python train.py --hidden_size=384 --intermediate_size=1536 --positions="rope" --rope_theta=6690.0 --qk_norm=true --bias="all" --init_std_qkv=0.0159 --learning_rate=0.0147 --warmup_steps=0 --decay_shape="linear" --max_seq_len=1024 --doc_mask=true --train_tokens=536500000 --dataset="wikipedia_en"
Each number is 50 + 15 x the weight over its row's rms, rounded and kept within 0 to 99. Layers, rows and columns count from 0. The size before them is the row's rms in percent of the matrix's.

# v: layer 8 attention value, 384x384, rms 0.119, rows 12-18, columns 96-191
# o: layer 8 attention output (transposed), 384x384, rms 0.112, rows 12-18, columns 96-191
v12 101:49 71 38 63 78 41 53 44 46 65 60 54 50 35 49 46 39 43 54 56 51 28 54 41 35 62 46 54 34 55 58 35 58 38 49 64 48 44 48 64 47 64 41 52 30 41 53 54 57 44 42 68 50 37 52 50 63 67 41 38 50 47 27 29 48 78 63 39 59 98 42 36 27 65 52 32 22 54 71 72 32 56 42 64 35 53 51 40 54 50 61 61 36 81 39 51
o12 099:59 62 31 39 40 39 49 48 56 83 60 57 65 37 55 56 32 41 79 66 26 46 62 26 55 70 31 44 36 44 26 47 46 50 31 60 39 72 71 42 39 54 35 47 63 75 43 39 55 41 32 58 33 48 61 58 57 57 63 25 51 59 36 65 39 63 49 60 59 69 34 72 50 53 39 32 55 48 87 54 51 82 45 60 43 39 43 38 31 48 43 52 60 60 32 57
v13 108:53 79 65 34 42 16 68 43 59 35 46 73 34 40 59 62 61 37 23 42 54 30 50 71 66 64 41 47 58 44 43 52 59 59 62 64 83 41 47 86 49 70 39 59 56 75 55 48 46 53 31 65 59 48 37 60 48 29 80 69 37 24 77 66 76 87 31 68 47 50 40 44 38 26 30 80 75 42 53 58 48 51 20 57 46 43 51 48 58 38 76 58 23 57 31 64
o13 108:27 67 32 43 56 74 43 34 55 49 52 79 56 67 55 77 62 55 12 45 45 61 32 34 80 56 52 43 51 71 46 74 36 45 39 73 30 61 54 51 61 26 46 61 73 42 57 57 50 55 48 64 59 33 61 54 70 58 38 29 60 65 61 40 47 41 57 17 50 46 43 37 64 57 61 34 40 55 61 61 48 51 41 69 42 56 34 82 27 62 75 43 60 54 51 56
v14 098:23 26 56 72 25 52 57 32 48 23 35 60 38 37 34 53 02 60 61 54 30 51 41 62 20 29 51 53 59 40 50 54 62 40 64 65 41 61 52 65 60 63 69 42 58 73 43 41 65 43 30 39 28 60 37 50 52 52 53 64 99 58 52 28 42 46 77 38 59 67 48 66 61 55 42 60 71 38 34 33 72 68 30 47 44 47 53 43 36 50 55 57 55 43 67 61
o14 101:57 56 69 77 62 41 61 41 51 91 39 74 65 67 17 39 41 49 65 67 35 56 51 62 72 27 59 54 41 44 51 47 37 48 46 67 60 07 36 49 34 36 61 58 55 52 20 53 90 49 36 45 76 77 48 61 28 45 44 61 73 44 47 40 46 44 80 60 46 60 69 48 49 62 54 44 48 61 28 28 24 56 39 53 64 56 64 32 61 71 43 44 59 32 25 58
v15 102:44 33 67 44 44 64 46 42 29 59 55 53 56 54 53 43 27 72 67 40 39 73 69 42 61 56 76 46 59 72 60 39 45 29 29 38 52 48 63 35 56 36 76 68 53 33 40 58 73 50 33 46 30 40 59 45 66 61 68 24 46 59 16 62 42 37 45 51 59 33 32 44 85 50 72 49 52 16 53 48 46 67 56 32 45 78 50 42 33 40 68 39 70 70 50 54
o15 102:53 49 67 67 51 40 82 17 24 54 35 30 51 81 62 56 60 31 69 53 52 50 51 65 57 68 48 45 69 54 63 43 53 30 22 40 51 49 51 42 61 42 46 62 63 45 78 70 32 32 39 42 43 64 47 15 54 41 50 47 63 54 50 63 42 39 34 80 27 64 51 30 40 69 45 51 53 62 72 27 30 45 51 62 40 35 28 59 37 46 63 77 45 20 66 67
v16 108:50 43 43 45 77 48 65 60 37 54 34 31 48 66 69 47 55 62 43 60 45 35 57 45 69 40 49 65 33 47 60 48 53 41 42 51 19 18 62 37 17 54 28 59 56 44 51 49 49 69 57 61 45 58 30 47 39 40 55 51 47 57 44 62 78 44 42 46 42 66 35 59 51 85 43 92 60 46 37 44 63 53 58 44 52 51 44 47 50 33 81 30 43 34 29 67
o16 113:44 22 30 43 56 56 41 56 55 50 77 25 56 41 64 48 42 64 37 61 57 31 41 60 37 44 28 70 50 46 44 68 44 44 53 64 56 46 72 66 54 32 69 30 46 58 31 82 66 68 48 90 47 45 44 58 63 67 58 56 40 41 15 71 42 54 38 34 53 64 29 58 36 42 52 28 51 46 54 63 29 68 56 51 52 42 57 32 53 49 53 58 48 41 59 27
v17 104:42 42 34 63 46 48 94 57 40 55 66 51 40 33 69 34 54 53 42 63 43 31 54 55 48 36 55 75 66 49 58 85 49 50 31 33 42 60 57 16 00 52 53 75 68 70 47 60 46 35 54 70 54 55 33 65 42 43 52 11 51 33 52 56 46 67 56 41 43 61 48 40 41 44 80 65 49 53 50 41 71 65 58 77 49 41 26 48 77 44 57 50 68 60 50 34
o17 100:64 36 42 55 55 38 65 70 33 59 67 42 44 42 61 36 34 60 55 81 45 59 37 45 50 48 50 59 57 40 54 59 48 42 71 48 50 22 30 48 27 40 56 34 41 38 27 47 32 72 67 48 55 47 58 63 49 38 75 63 32 35 64 52 46 44 65 70 38 54 73 66 48 38 41 72 40 37 44 47 45 53 45 91 80 45 43 51 71 52 40 36 40 39 65 53
v18 104:64 30 46 36 47 46 51 00 55 67 58 17 57 46 33 48 68 43 59 39 58 52 48 50 50 57 69 57 26 66 72 74 49 77 41 34 68 65 65 64 55 40 60 67 55 65 58 64 63 35 32 63 35 78 59 54 56 38 58 43 31 61 37 56 47 43 60 56 67 40 80 54 40 17 55 24 45 65 50 35 47 49 48 40 38 42 85 64 66 67 74 53 32 41 26 51
o18 102:48 52 54 31 44 58 45 54 33 54 55 44 45 40 37 52 72 70 56 34 09 42 52 61 58 54 76 40 57 57 66 63 40 48 32 69 45 58 68 46 64 46 59 50 63 57 42 36 70 52 72 52 46 55 63 51 74 59 61 54 47 79 61 49 35 94 74 42 63 16 39 32 55 41 48 65 34 52 53 44 23 34 67 41 37 44 30 65 41 44 69 66 62 52 51 75